Weights of a small transformer language model.
Size: 9 layers, 8 heads of 64 (2 for keys and values), MLP 1344 SwiGLU, vocabulary 32768, 41.3M parameters.
Architecture: RMSNorm before each block, no biases in attention or MLP, tied embeddings.
Each number is 128 + 32 x the weight over its row's rms, rounded and kept within 0 to 255. Layers, rows and columns count from 0. Numbers have three digits each. The size before them is the row's rms in percent of the matrix's.

# layer 6 MLP down (transposed), 1344x512, rms 0.189, rows 741-777, columns 0-127
095:116113168141208154131119093089132154150157107123149128108140138107136154130110134129142107153132150082088159136158121127138147129142080113150138209140078098113117122126151169131172075078026160139166147124079138116150157106136158158124139123114172126126167180116086041140103136105105056092096114121104148095128146147133132117067108053135123182111180137064147123138120109149211125044185
113:123116156105124088118096111107116161209159152133158182151165162133127173131112099148140124187140097144174151141111094146165080115145098166104134174123146153118134081073124153077106125085154174124140098138147092089110188164099130039122152131102148134121153123100129146130074157115149123148146064130137167153085137137106159172068106147134138158157110124094115126153039139159139138164176
100:172098136105113122130145126196130089115121113171154127079188219144142178123198110138132068127116106110096110063179128096090113160149154126100152145190097173118091151142091088144146101091112214189152087162134082115122156113139146079047142154135103166136108056091122125111061058171128184088192176114140078137135129133109114140182121156166170110190133147120096108129160097163119149116097
099:188142172069105134082123142139112114128130143105176150164122117112103158132166141174136068190157172097131111087197110088170145097137107125148173087118138118095134133163120079112132165146118090079088142136177200143183160144177151158137137104143086107103074120142183121156186118140147156153165100076168176116159112145176160160132143170181118095087151119159130172167063112127157114136119
101:138166116109147111095076089092137122085118158132158080156181162127117114125169115091141079033097191110141143088189119126134124146132131178139124140090102115147128126173117211122179102142138123154096101119091188084105135098110133144140144109168102137184172093120141119121102142171099103128137126116081116141153131114129085115131109137081123115143115146127134155162117105157160078119162
098:161090117029130093134078132131144154093103123114126094190138147195190132161156117105158134209108130107072098124127146100160127115086086100112134106142145073102098092107124042141142171152095111131118133110100146150122102070122195126090168091144134164227108157178108158110131193108108084136134159134124142169168130148075150137117135132084116113160152150080112111100106042230087126121139
103:145171153155092108114122130113139154132104141119164123092151155070121155145142135071100141121125137117086099164081113119152066181113037153077096163093176187166106102146147064166118123073161135103147103149110094161108164136096127174101121091131087104127183096087143152117088143100100111127098116135116100144123164126112092099098086104057164161135087153109121178197119120134079101175143
102:140085124130152090139120120065130113104084116158164134095073118093157145150121119160178130130049144106190108103140140160116119138094170068142176146128102141173097123103137119117193148085180148130132159102187179133143110096189180136138104113094142139148095084127116129142068194196126202042154151200142150148104129142110110127083148135147119123077070113147147132108168112120108193128103
096:148050147119074162117121127044099172180128135171174108087122073113130128110161113143113128101117157152123145151102097127148120157168079146174100105086143167137109160143151124140098088084115141121145105157164108092187099172156187111136112114147204153102102148164123154122112143118133114124213170190133129135187137129104144152115193142107120144125113114113134167119114140141137077117132
099:148144125134172080148092200088108042112095123101121170115124134122137124124086151148061225119139135091155135126155156189103139112125113127110156120098145144124132173120089081108084095092154110119136161137126169094117138175150096168128108121137063187111122101096129100129113153081165127148151085146094115136154094143114125100175140140133137104074049131168140125107151181178028120117107
104:134136152157087124106217099090147142176134094186103092150116132111170194086141164091111111116140173124155083131093135121125133175124148125133077129082084082115106125152123180157078136108132111166134165079130119126176145181124137140089106098106107136101142121152107157117181069155087090150081087138116073187117159104070180073147170126123128153138133147158107044152064171131171130168105
107:167141039097160142104114126092129179174112132097096109123127166117147169201080113114114110190117092156137097187089103132217142190111135093130143106115145127163092112119123127128123064175093128136106127149103101152154128067119083099105134077156089153141183093056141125174118188184148183149173180123097084129140088093150100099113182182147132154097130070169092164103138135196119148163164
100:066161139106069101101169144111151107133118151107173108167128146136100126138089094146140095176132104136170107158147147110125077192137120139180085101105132127182113171197064153095120137137099125040077139097126182133127140147081202124128137100131125086141144140175109187083151126123133053112122124100200124092145174128094106095152083154174149099138125099152110191124058107122150060129134
100:114096154168132126102145120070085124125138094122093192096130152122111150125113094143081149059089160156100100109119178165127108156110180147109075074141118159124094068094131134136143110119114092138175159122145114152156113088110161126127095162147198116137128171110174160110113118134119108049140169127081113095199079111170129123125165121139085123092137117161093098078126114138090124150225
108:091131170128072108142113134116122107108101153164093074159141214126169147108129101088180154136120178167150161161151097048063106150126100131147145093127107136102151134173190090113155141112142119145062067155134129171180158126168137118164129090080180056139118150118139120093212130152088172125164087106136130168160128170086145116096140069117090145076153089098128162088114143155076168166161
102:134149083143103139117129117101088079107158147198050188095097208168162143135075168157149124144096166137114139083056183148067112127116056216125093084201125132122135107126099166085136194111180168147160071122107086130136088159110102183086096102075090145141130153114115112093134156123176125133153108071166110133136111106136169139150126112179160113161115110119163144141161114110087102146058
106:092122144116161132169100109115120114130148124102090109085140156122160086137192097140117135175199142129126128137124084089099100120090132171151114125155133135125127131138080072091097179156181134130137122133123143162169118153192119129117158141111108065173097096146129106081135077121153161121156037166088105138133157055146151122143177138131140193133205073114097137127145130124109075096098
098:131162086089122079141096143095178120110130086174156093116100158139159185158148065191171190085135132102081079103095108134142115108168121163171109114061181141160152129171115138116171121114174170162162135093102135158107143165188054148053177152157106078146148119169116107085105161121129082117068140128132174150162141125133116110092120119085134133142073109123151091060155078153161079147072
109:077112108186160102102181141106117086129099164154155127093105155086162143111079130149165151141067112117086071104125112154140070172147157111061122132139162143149146134157110084132126127060111122129104234163103119111092189082112093143072082103129108127107089121171092107111059101096141113140088119142157081152129205124160101094070151181096105129074090167105153176129139115182093140126080
108:076037136107129149104083117149118178110159142149148181068086119154117173130124125106146117152112148123124158101113110135159116114104192154118171096099139163178111154162073094124121137161102133134127087083132208133113127123120116094155079116135099122083157163171079113117114093108121120106109152143178116104133137194159114074157186177126117169150101115173136131131135102142114091139057
106:087091117149126099104111131120108135155162126091132111089156098164101098095153122110113154123156136121186125185096139104118121144094164164113135141107135118117080144101150140130153141047139129131081131064135106116122193177127116123077092151158172142151171138135110121145097165192050111171061106145134122153099133165152128165112131135136155154064156132177151095153111182130071111116167
099:118113132187132091116106148115120163154153140129115178092165137105087142211114176122142110126126112145078053154146169100159148123061172097142156151079132135087148125097185155096132104183134166084178146125132093069106176137167152115112171146139125098112192107085154117135159152159046174146131118129159143151140126180185116144160158123150184102210095147141106148156158132110126153094102
111:094099130092053137114175065127145099151097196170206152084173116160119123162158105108142160206127131124096128142174119104168130066088128119108148134164167159113093122153156136101114096092153084141119152124096166116174146101164108154195128168122128076109166139099124114140081085129079154121098078173171143163076155085133083120134097041022130153142170133095135095102136159107090071114066
109:162110095134077115062121152184169134139082108126133127097132091164165191094105072113122118171121111076127213209149151061094054153123155128096137141121139153102067120139175065196170156069083133141162105120128088113156143149116134114143101185115165122127124116152135130158137145125104123158125148117160104125140125152156051174111149169109163086143135112136135130174098152128157144184144
106:164130139078129209191149124155126135132102019096134142119110060137098144142180095103097134088171156184088149163137113211149120105104169167099169087132147183104095119161152059099204143161181118073147106135118127125125118168150088150102140150168112164132177131099134147167089059109156112142181115143134148162090111139150094096128089211099148140142114173130160148103126161118146128128135
101:162121115161171111119148135128133100134104089121180156155128088127130104111132181156122215158134103099129137090086149120117128051091134130119164085165125163155150075172157110152187149129111134112199104080145114157159139123143172094158094103195076153124164102098099126153158170022158123135113124171081107119111078145113164118125080143193140095149116126070114073106122132108102152147115
111:148127158146112121140156100080118110117089098144160147150091111076121080156125144158137124123120153116169137109087125114134231114124161065165096114106129084094131102140147133085145131067131104184095148095160094136129114160071163108106126065147109123138159136066145100114162160175126135163115072133121205193118102100151167144139104134122129147113125164111059179139174119145176136066099
104:087129068145167141170116177107155129100133102169113103136114120147061161150132030052135147079153157064150119144160098100135085116122167125109207141100174088097089119148176129171194077115094154065117094212130110132149147084142141107112138116144100132097088149153110142129141124116121136198141100136161115148128130139156120146133099160170128142164094114166138160159181116098192124120137
101:103108139114088171145201096165083091124130121140117108100109117084149095094063105136163114139157126139108147092172182074145117113137153084122140130182190105093149125104137155112128150120128182173172104175127166163108064111118174156071073092116143120147130107163189174134121153125127150111145133167161118113095116121133108135105042190130137163155101123084136131100163079120152125123134
080:119123147137109138135161196095114148163137141122143135146117154114154095067152165117135105102144164146221111083133087088146128214097063138128189109146101141073128109086116087094135113132140142147201136134190137145104105113095048164175100148124101128143103106145123111086103140106094157146178141143119119184128099109098146167165128091090151148115175089143114128210082141185137122131108
106:076131143111118119147085094171105157136127112083160159065135089132093163088065143078066138121168109098109070151149145101086121123110122119146143130135140118110102098111097137084135104100145180136154133156145122076085133153174142181111140128149164104113111088070130125147131094129119149165152207134123106071128110089063086126132094167161094145177089102132113108105146103155178154073133
100:118155197122186070123103071134195121114110143156104120174131106127179118128116127169127093156105135092130165173123132171115115188120138137116059162148139165112131116092102138156136144122098112162124056179128104099144153109074098158124127089081123079169175132187125104126128108112124121107132130129097141117133110123151132176203124051176107138129119167135128079184145119195226081172149
085:059115192182139112061161129148125098154173145148132137121099108156117196125171152131122138208086078172095141114111115138181089125162164098130103150112151178102142080127144195113098153139119168166143068144110072109134126091117104127152104141117117143120164118147119180099142140155183150122096103115149122113052144136166144101154157132149111144201100148116110129186156167173172155134160
094:118180131086138188187144112133191106163129154142131170155129121119152146138123150193088116105140190146163080134104094088136115076150146109128207112134120155070137159157152145121081107112108164164153147159182163141120142099064146156127078190138098126131163078119123108118186136151120128125129158102121125092052147120153124112131070090149157153174082148093124140114103108136138141143112
094:112177158152215127088142119155191192140133194066137139194146083108100140098099091163119102105125125134160153111119125126117099133117121085153145127170174131160110129124119115168118127107156107130144162149157077135166105100155114123108109133108145139162146152128139160089102090160086138141145147170135140095182160107151114117108151093163129131137159103136079083075142164124175162166085
103:175151166131134069131135139124115173092186123122123152187107141142181119122103100158127103121157159123107161172124174175163184119147111150173154108117154100131136207131142118169140103070127107113161131172113140109108147099205145170078114147176208103127083080179125101047125163151164095128125157143119129120105158115155127139098152078053146113108099176135077141148134128175165128110146
110:170132150162100135079128134189171115120106168166147130169129156144067148116153119138090119074108149103125111118098119119083122130107137042091164071171082148111099118125175123149136160138074142133157077113109140060106150154106136090173113103097112102151094115138142108147163135091127137130149171112098133141073158132163108159127162104127123163119168155166131095110127070149116143127141
# layer 6 MLP gate, 1344x512, rms 0.176, rows 742-777, columns 0-127
104:180161149129087157136161143103177088148141138138164129125148195079150117132161087105180084103095101179086137132089129151177132177050123107183156109139168135162156147086136139139102130172136137112142122143151120072128116070136149097126149087124214198109172182122091175135164063133153124151137094156045137156194115140132187119142098116153128181110159129113135146093125148107151154150099
109:144082181139159178138140073147154136106121113142165117186196114081097130134095122113159127136129152159112066186114123078126138081171180122117167082101143116161078182149160163190187159179132154153148141103115180089160109132139136115179161068189099140194206086121132145152085150080166116172133157118111133079143152146147115114169130114120109148141108085149150158152133192118137109177143
110:142057164128136151123139114179107127176100175075114142104124109137110188172123091167156064100093122155088153123091119126156118102116098090144046136144123180162166129104157060158126131157101127138104129084137132128146179126122154190174125151084075110102114111119188150138171182114117128176148166079126131105117174112222127119154094166175176102144135088168130153081143056132159116088128
099:138108070109143141140096173087098154119112153129099120214133104175148128133194093097144165137113113111187128179088107112119173074088162134138184120125082154098111205171113135127131112169125126116108154140136159125093098127154139082145153131116138136176147197141133183118131128079133144089128124169145105146140109106153107147046064121159010098107181181174171131092098166127173134119102
098:159102141110164118092104082072086110121164118120068149132135113155177142136183164142151091146087161104137137158092108106163189097196092120108132133148181130139173103183116120138119133109138138093112107098149153117152149122091157118153069080218101168125105135093146118116160108110187109102088156175081141108156151096154147143136102106141119096074180140114060150180097109106151151134105
106:134100107105176120185120108091102150169139150120110133139065111167149099074130074092184079133082121093156127120141147153122154129134131097150160141104180148178097065114128098153120098121133089115143116085118169132092131200092150129155078145124126123133125120108203126126113146205124056159200130088169149088114060143154090141154178109166091115116171154121152103138122117080113133148147
104:107123106107113116128111144093151148119114117047111115125102133114136114162161159114112125133035137105152083103120133136127139147122124119180098083070029122114054079152130153141110152106125181109154136121106133122160146136115135105104125096102155121167108067086085133073116082132140119159071160144156159135098114138118123076149160151150108084134157106093071157072156106125105195138144
096:128161149153092133059119135118077069189061141119188196123151123068169136128154122107134172154138137147123121145148178120131100148109167106107109129140155141174104116110139116146135073203195150125104142155104123170124151166142082150058200131081060169121131103138152137146077116123125096139150135177139167203098129099150176079061025124092185117128134159142136202189131181139103149140170
094:109136113102121158132117114085136189142156120172123119129161144136128102156151120092055197118092081142093124078104121078101134141176186104161158135089121133140077060120165115113140096138129138146154174176106148141145111159173178189166128080114118125139110168168111151093167144175141175089137121106139096131099175147152132103070143089060102094103199087112088129106152169162118183145113
102:103186123124145148119153132100158102152105203099145158117103100143136122177150083136115060140174100162115131146135078129113121121125164158108141067117119120144149139081060108159145148070206123164136156141142177167065135138125154127112153137124158243086133166146097123175115098120173090157084116093181156136120108099151120145131133149167091146140160100121085162057112146141155134157094
116:156108127105086229069089098050137152161087182138207096141128088102131128157102153100133142156090027165062130164104089115147152176160139138116134167146160128150095132135145145114132106153098091105094073158069123172134115158148107162064180112104135100153148135107151158133139165151082138082109146091147131153132134074092105115039147180184137107154133096116104180069169149132094149139087
094:138124126048107130125071100090090126114116103111069149115101105110191143153158207156105082141069165167091104086136114151104125166144164176125137106130134101101140145115139160094134099090179129128127133036081113163156101119148127173130143055121156114097106110100097125157124144110155075078154105117148155115168115159127111137113131130157130132186045122110185134157152103116080170150108
093:159157158096131162140125129123136092106137087150167139122135160135094106136183164105140149084119094134145157144116128130158113179106164115091121133149164157167100149113127173162171105112153100180214138137197094110149185134085138164128135118178146133101095152150159183098149146116088131097089093154079099183083135192156091153114220125065186101122178106082161117106143171128168155162168
126:134180114104165123098076121142088104124152182133106105176137144097205146148127179146110149105118168137128086146099087113144154087131101143165108110084159126123111117149140150100117134127131181154073172139091151114116155120103136132096153078132146110110116140125146116075090146133099179172177167151137170140129135062116084138108145146106123142104140101112096133140085120145148157131167
101:109071139095094105137185153114077104111132147030107116195119155124103114107083160223158100111131047096110102146160151106107132062141143114175128136131173096087112138127128126169095137128118081153147080152130146114099058124119131139099155141193119101132134157179139136166114158122144146083158149128103135167136184083059133098103106094157150154152148201124133174106125133081109124154143
103:099096133096156084110068112123091107120097192081174129106093106085100130123128110152072124169096165153189108145196111141140126120111127113107121192117114154074126123123084123087130148166102084085090060129134074097144094162140157155102088094136109244123206151072145150139087131161102071143171160074148107127132154126146142126135141114208116179089157149155107132204086124141177157175089
097:147204113101077133145138147089128135133083096133125109101100087127126178141146166112093152116074127070119153134175124094157126094072165196133136049092099142133152104165133169117147157161129144129145196122133155108162134107165067209134109091122140115156150139101092105120106120120115081092072134111076122180077181140186126141142120173108115128111110168121126159114150123195101065097100
107:104179165158128107148151226109139131092098109126101087110133127140114129132109160182145176087110146113076085105118113172153165131159143156096169096093090119108123126106141106089111203115105147107106147131098117179165197097127077097119165091089125138159172092137110062228062050145106101067177171047138119135136132079149155123051105098112138140088085125152152179215072147125172140136083
096:089083138136104162143119084124100114150118154149137100121110120070123116153181141118141142098135119127170158116174125149107158151111136121122078146157104130169066172068114167088161103118122112141124108109078122177094166166100129134115118155149115107122186136115138195147111141173165107091104185113181080037096164135117096156220180163148098082093239170144115089088141147093135180113140
097:151118135088107098111137145149112127153144157161161127126080138175093138151186133144210119112154164099107143170149137154146120151097188205093141144126073184161110114138163160089163211101159129084118131136146162111156179090051103110130142108130164119116133138157172142146097101155081172112113139108122147148154143089182118111058108103139213164131120123142115132111119123107130111176126
102:131118143123133168140114103102143085133189124115121106153161108106135177100044166165108120098159216101129123141131105120076151102055187127129084112150149073138122141146162141086168105172164188142123109124083096128119182099111155081103136149177092153107076216069115099228173157135126175142144111168116135110105106131095153105138086210129113155096133060116100146146102108141140118161125
102:160112144068164071163111122100159170146169139155078165116126103155180176077184122117098141105070116144122180112106157094166148147110165096168114140085121151169179102123133102064114155168174070106155093191138120153080148091134172128169162123148171093102150136121084091151117076088123147116146123172128176174137118113123126202119117085096172129122109141124146109122111064068069118090121
104:099253148121106120143116148135140150113151111098158118120109150137092124106090165139090132156171144054157124118098121139123075114149049090105149103125107180132144200137107110070098140166145102154109195172124172156140109189165210176133135118190185101132150096148100173136213140107086061163118147158159118142104140091103146130114100155136165108089144165186134102130158089090131156077126
101:118120160147166159120100130163107086135096112183132149156111157150138118117139112138110124075100170160085095165067117093114134131129176160140141120140175088145136077140101115122209116151127114072180118164179162148105129110141168148130124147150158164110110183108105125112130122105091073179088133148157106193146108168139115118154200100122135139124156121150148151130163045169146077103179
100:059115095164168122140105184126130115111153152153164163135119138159170131181118164175100144145141199206186109136109117093137153121122076140090136074127107144159141100158115154105191127129158171105141095119108173151183152113112088132089096124147134097147126190142146200060148114092081079127121146144099195093063156150123164095107071124059139106152114137160144145116110074126118058139098
107:104126134105122080098124116122134106099123109166172131134067145039135085194105073132116126103161169141094049129097188122114182160126186171132112175113101123154149115114096189123185152110100105148134113112200099129158108116156166180084067045076125078162150145161184108081113103103123116077104167152089097123122139174149119136124097135090187085130115127114086151118138078174120162167115
098:123115133174190121149129135123085151144170115114090155156115134125128192077168063122184082123146148174138149120068098126117138073152080149130097094190148141108150144142169072132103163123079103141152143165115141187102141120140160192096152117148116177188151145160128177132112114145106123125138149142109085140148155060117122112106107099140164117133117157131060096183182136135090158139116
105:154105164131116071145098154076116090131137147111100190108117130113148092036088124131172126169111175075150087124082105118162112135122118160100132096121058138123142146146121080122084182120179086128154113174138053124138100138187107147124108082188099082076098142119112137068050149213152097131132156116137125114162110148137116117171156101120139125131190159115138158203157114107141150112178
086:157129138195121141116110183115115136120157154166152098109071124144138145092167129173122107070117101073090179144158146156180162110164161142084093168140117123111133148148169123101144174104121074166152098108193129106091130161141169110222164139202119145096118133202118142081059121108110115130128089137103119077143105079102100192148172115192138133150108163222142120133198109166080110127128
095:114124139135127202096181094078139114118106156110116077122134093127133125114159081142214099085139121114094183121037112103118147144108102104118121183167136113163177153082118154142107156189123086147102103164095082100142178159070139104080145134128143118128188126198187149126130119137162123128083093156166129132122121141120093143120109149122113132108200163135201201171179083110065177162121
112:114138124108157115090128109153188107142114155074180104110068121110133041133151110186152087116112133093114102121121073139143143141130091166124114105152103139160196129084122131133153223125124116153149083182177140150147097114149116101116126095109060129145106093188144095120127093128157120117125081160075180163134121159165124210115124124139140113114102096101182105219165091113126110187110
093:115147107092177155107135112144122130118154099113125121097129152126050052138120128094203190111166131144063089139064142144222158149135157143081182159117123121179113145166115167072140148145099157099084129112149128144123110129094090155145128177142082160128140102126068129117107113169154131116129116158109108159096142143115143125114182133096196183109186106111109118114090125135133053099159
095:094151145083117091122119077124152157138132055161105104183087134179121097125107067134109172155077148160128110159125097138118157116130105110167145103163054089086123158106108132120115139131183143116139114077109116206159122080095135165143120116081131202184137167085067139145153113116171146165095204176118115153152110135146167111118099140059120139059115147151143172085080118111130081101061
095:209177117092181163235156150127154159078177060145148082111143152157170126097084098122145161130138096100178161166096140105124152090105123139106074145080100107116113157130153116121061145140114110156138123096119170145133089113158102089091156125103112132103128124161133156154094125137121108152139153144100106084128177119172106144090102092119117088134177137113111116187163155154246117173147
102:150134136115137094148120163120139076073158140173135137205214180109109091111125127093105155150110083080108093096083077056134197084121080074070086103146106087172177116113104169146133124084140146155124176118211110143130131139144135078101111165152110129133132081142094067146096095135138145108132178194082096147123120151150131150167157121128106113138181123141100128114087096052096162157089
113:116132140105078154090132099171138068103118129132138039098124103116146110181127139149171140118177173161099127078117133094176149136057127184098132132141099116137104112126119124167138155255050109152164074087182123176161107119140114110118214147184118147092138108163139102121126159116139108135119103102093145111180128176149165084165106152160154134092147197168127120143122080150174085155146
# layer 6 MLP up, 1344x512, rms 0.188, rows 742-777, columns 0-127
108:095115187165128127101180092134129181171133245140131144141166137120080142090095121141134149183165130125109137181193129104081105131151071127076163135126126137114122114137109103103113123130100121143107198153031078107088123158122107104108159147134128121146094128195136126119136116141113161097118137198167097176156166178143137128115057166151154140145078122151076124079125102137103078144164
106:096147173128110136095124116146105172096147035088098130096036130074134159139150119123121154125088114149143143080120081111086185100105122069105128163135134140090137126117139172074153098088076142124108154131120068039163146130090136129067135158120175147097159159170169128161151164145148126117144133157142070095149109119157196139117131156080147108155153117141094108053148183153096155068115
102:086118134133105137204170160145142083151121142119158116097113099136090160175109083176142121167066151136106148133103113145101111129122092104153124067186151096135154148096187096136182133158146151066144079096169168136084125080155151166136150141119118136107107158097130113152090114106124073146087111079172158149152154151188178108147127153138122114122112095120102104159155089093146171096209
097:139147178128133132124096137097148060086125124100166154131177077110133126089170144158188127118121135120177127128101159142158099113112124142149203082116071064117096156138070146165165129144109119141140159145163132108109114130128166156113142072096205216056055114190133122096160197068094164083166205129094161139152089136150126173065129167113087061098108128128125148171054116075172139088131
100:142123049168142118126082122159114100163135148143127091213137177141144093066158101098163176082135102096128169145079129098120077133126106154147140120155105120127105118121101155162126168100155115134082134122140125050087116167090097058151123088131136117056070122072153075165105086168096071099168127167125111078171158077140098139118135125119138104117122115218175124144162110073149092111148
109:149163164091145050102128187107093109146143138135155162160092157100099104142107161093076140079098112133188154076097152029094125152148103201089117170123123100137131141122122137181112183104073088116157071122146153133164177082079152133148132085081063098143147101128114120172162111133206105179091121132063096091135155087140100103117094121120152179082152070055104158093127154119083127196113
102:100136089106137154131082172106084120151170142158173200093112106138084181113162153194119175116110136120122059087137125166096168184134133159107134125143128140104197147140118163113111170125180122128167108109133126129111100110184128178118162138121155157143132095128092135116152101058157108181132064183129168148162166170125115170172080150098136201159120148135160121126112147128175087114104
102:139107103145110109142118176166110110096203155126154117123088133160140191084110152063165099169150057127092126113130120183151134168110149125127146150207090103169171164093118157161182139154163120108175155135111087159142091133076073112126152120140112100117122104171110133133152122099142156059101099103187126132086131078149164123078118124158134170165185161167158127122140107165152050150134
099:070143132084045129173178147088149165131123102114129114142118141105176166220124136078115148156144105143201178082112183097153155125135167164123101150120113137090123122112093119101128124143154154100071157185149112127119132165116138112132144155101109083122118162131158125137081121128141168134170101161117115130099127167077080070166111175164103086128143088106126080195078083184138145079109
101:166144165098129097138142176101107094126164208099166148107124106113133151097126200133136151150150099084145153091097181078122125073063110058176157159135155117184069137111148095123116129074149173140125100108137115120116111160137099136200038128206126130170130141153150146129124118119089073119108152119153091161138152088135114143102176127087122132069168137060134205082055196146099143163150
116:130136097079155131057067153058143133176132142126125161108172181079123137154146153126141126130191091132150147143138114168138192141146125182088129180179097095152139117136140134115137127125130118092161169127083153126148089138129150099055140154150116120119162133136127139162141156121086087181117143119112106092112139161191105122098153205134118088115156081121156137143122087140119129117098
095:088120104110074110123120091070115109072133114154078092118149057145159151203197107116188143165110082170109129149098132126146168116146139138145096122123158107120161046133185137174094136123111102102133127124106139146154155116144133156120177127137176093156141102084135113146167114171150104139124116174124122091151118138164170113110163131197185116087152113111195094121124161165186104147128
099:122124185148172084196108125126131078148118090152061046193179116062148068136115086126187072134098148116127054095128105051047173121196058162126120131110127108150145108103191114186154116127104120088080120128142108103127120111189064161162108091095131132134085127115169145101039162173183108122111122118171103153118118101152136107138131132136073146109133099132096122136158143079146079149154
118:170144144102134121181151097164115086154092098111113155193141094097096103119081175085143142126158117071107116122185156106065116142137079121139151126161113074087101099141128158058128111153160160118157121092126150076143110144166099143123140092156086122141113098128088159114184077146147133158168111116127142137101114086143134136116172102110185123114173106144121151161167093100133121167127
106:186120150131166149164180107118141135153153108168165124143136088097126140099151129133184114111093130180121142126133150157209112160149139106097177082168119145138134075155092137078131089131122175124089171152223083164156193113106113096159133147111073191139135075091168112129116151086126116123149104207113097169100164116160133118153114147084129166127135039141140094132107132125102098127171
104:144104087136130135181163153163126138143177209104099091134162107187137089107191108079155112124237060126109105092176131151105112122175136116112164150111126135136094099077188164127117085142112146084126162129144128100082068152074119128188103125125102113106056134140074148173108109083113107151155107066125130164139135092165118081094059131095106130125125138176111096114060096133124106121103
096:144142114147181092132131124122123112101118127172173130161103129128140100155116174102099113101108143109128163164130125109074188085150157138132124104118125154139142088151100119130092145106134170075117103139155140127191182139153166132083131082165151142104181116124084055111084168114109186094105116157167181186066180107077114117144110140139144105089161111142092117162152112160163117075128
108:140126177119160102165106101099178163210122140182157041115048104123108091160083154111191071152124152170136109121154099137139158178110079080197196124129120140141104107119164106081143151188177121086110139072116099130079190135104130137161129109076155148131110139144158170135130109088128152146111164163122140135125142112113082128140178134172147161076080199158185101148123124141102084132118
102:183171143150135134080120133090085076111201104164182092135185051118089167080134120128114154141135120141087106156105146120150099131073164154167158130123128133139110125117155159096185153144137082161106160108094118111103178178188201087127148089112090104161164122122144094115090141105071102183155126108160184175116098191099076126153146114143164124124113120166152121058136121127124106112117
107:137115108136158125098114171122073075124088073147132133133087105140108146113132139075152134108124129158114129149054145102089096125137144122088066121114081197126148121185110133126119131161120120152131097161078112089166105146102096160147219105109198089185095136105181097100098147118157139111096114148116126171098092152104090105161143163121142113168054176123098086133135153171152153130112
101:042070160179131110124169122111175119129115069108066148076136146085112142102126150107137146105156124187102093162119133130160119118149145133110101135157110104025120152120172106111137147126145119101150131128127111138084125135166146095127208116155169118117146086145103109119101133071093141141157117138113149110176123154110115099116165060144138055152155091106103144141206108115114128110122
105:097162146124104137117147067100159117165123142161190088076185104165113134175056090141080150138134172113117149131140160162135130092161175103169141158087171059158131147069181158149137147143113117115095126104123152098210153166170083086068089090105100159072135098137157123179142126146135127103125095164122171154115119151139102130101081154043110182085110118112111182076183085139141056140146
108:150222071137196102095160092081093150132114158157123137085169150133170114137148100186162129146116107162105146136111119117139137133078169166150083114136188129158097135093097114143177115089108153116156148144143097151168117097147191102140118137154093063166162113100157139125134110154134124121149162074158101116093161107135161128150127108136142125108169125113159177141000118089119113140131
108:154107113119084130141113150068062151103079106079103104084127071166172093134149108143122077142083133155143084142101063194184187104108154136149100169140115106172143136107136059171115149154135120119109141124111145094138103116122103118081155182207123168130093187072063082153116164133185137119150132188123076206200145142112091162115101137158191139146112136112125104136155139082110113144143
107:161141162168172085140149132026128119149094147187196094135175146132158086147157099161160098088159109132133158135180096099173155110087146155130173097120123115120090140134130119110141074142090164090143122151067147162150109150088162098108075138077155175196149137164148115132080128070101097168110176163148145119115127146212128136163110104070105058111122151123155131163143072080188085142137
117:086146120159072169151145110078123162124169162170127117167059155119133110139131120147094153116109201129125085155148122121201158149105110142137098154131093127148128117098160160102156106122146075166142085132168158141182128102138188117136073146068108129167129140088145183094172123097129129096109104175115126127091131117142122120155188132084191084172082120113086095153151121127149136102103
101:078100114156113109126150157114130128145102213126156171157092113158130102109108119168148123128084130112137143114139108160104136118116182120159166121107166107110097082148135131179126125093157135148121163143071138155141095162123131170172176160143156080106180145112117116109170078088183128120093074116168165114161101097141120113095126153124132143121163092101112130138096116133113127173149
102:122120112202159131137088200110066134125132085144140175126129124105123153107111120101123136169108116144051144100118082123114169094157107119157107159154131146128099099105108134136146086132148136080161135125167122102124135188177216146125155105134132158166098149155113146100152168144104045103114035139177177044165095142088062072130172069156144173255148214108108110135114167142123134072155
094:182140143125138136117063143147086120139127152127167190144150128162129142127148156148174106140141075148073122162089136156148114123150122209077126089184129106167151117125148098134122194148175072128129134154047175201126105116152102101136131131116115136123126168133130097080165073108110154172140128182109075167112116142152142126131136167091126098150170126135097114154141054145152125143103
097:074104141186135128106098115194160186091119141169111103160070124162147094090091150112151175118110166157133128171123131144046123166159107159105083131147123128153185062107143155147133186170118082162060069160134117140074106086144108166097170105108103104136117111151096121149124153095124124132091161144159166107116118080117059200093171138150110095155106160152142097158151137123174099117167
104:109124119052115104097141141155101137126074121162092120135125132105089154098083079152136130151076187095113112133098188108136131077132118094185191113104138129130150178120149147117159164119150182201150104110128119138150118144127109184092146102158133129113140148135172099130167186097100120084117089120147133142170120151098150186068183085117165074136158102098130136158174146126173154130112
095:110120163078063167042156090190167089120089131138168146148102190115143172076115150104105130117115127092118114109121084162087158134169111139123069160128149114106117175098137131105057146141183167136169150179117081125127124142111144147136129139084145119083107146090127142108105135173110119112163113104116201114111138134128157153077098130109115090134129129147135126150141158107142126131112
095:102093139094143111118154182117172094139168185119076137111144098130125131088100116121144136144116145154196115101087090177153076195166121131072125182091105104122166112072129163132142116154156091143195106091161146086121070152160123159136104154044178185168119155180107101087139121151124155140143127115142096130100178100131155170085103198129149115176069168127159128217180131089103208142130
098:136146107028140159120128205143151143113132158188110155148166100117127150128148152166162145107106105122119126111140158125110125104185145096133110095157142120127130141138142163166182141140156107167166152140151047147148114089149093128122144065096104103142144135129068144123104097131136180169132161141118129088142146133093143146117126142115141130172068134046087148136171120142145157101121
099:103128099184194128101113129166161132155127102081210129128202164099095155115085086133074116171144169134132142135180146162129160116098121118116133115087109179092203108141160180128145140153116134117104104127109097136152153113073098150109138165053175093116141103147150139149121128082183105156134168179123144128102167123145082060101145057133108149150073172129096132130162125135126092108171
110:078154132153092063150154148105100118138127149093113060187065133131116114138125125152071106096132197137111119098125111142191129171133167109132123139171132124083132107153113120143114155096117118122146077091146152131100172136111072092146132100178173189085061131123130150140097092121150145128144171156149077115128113132177124128158160121118109157141146071198155154123119093076102103115089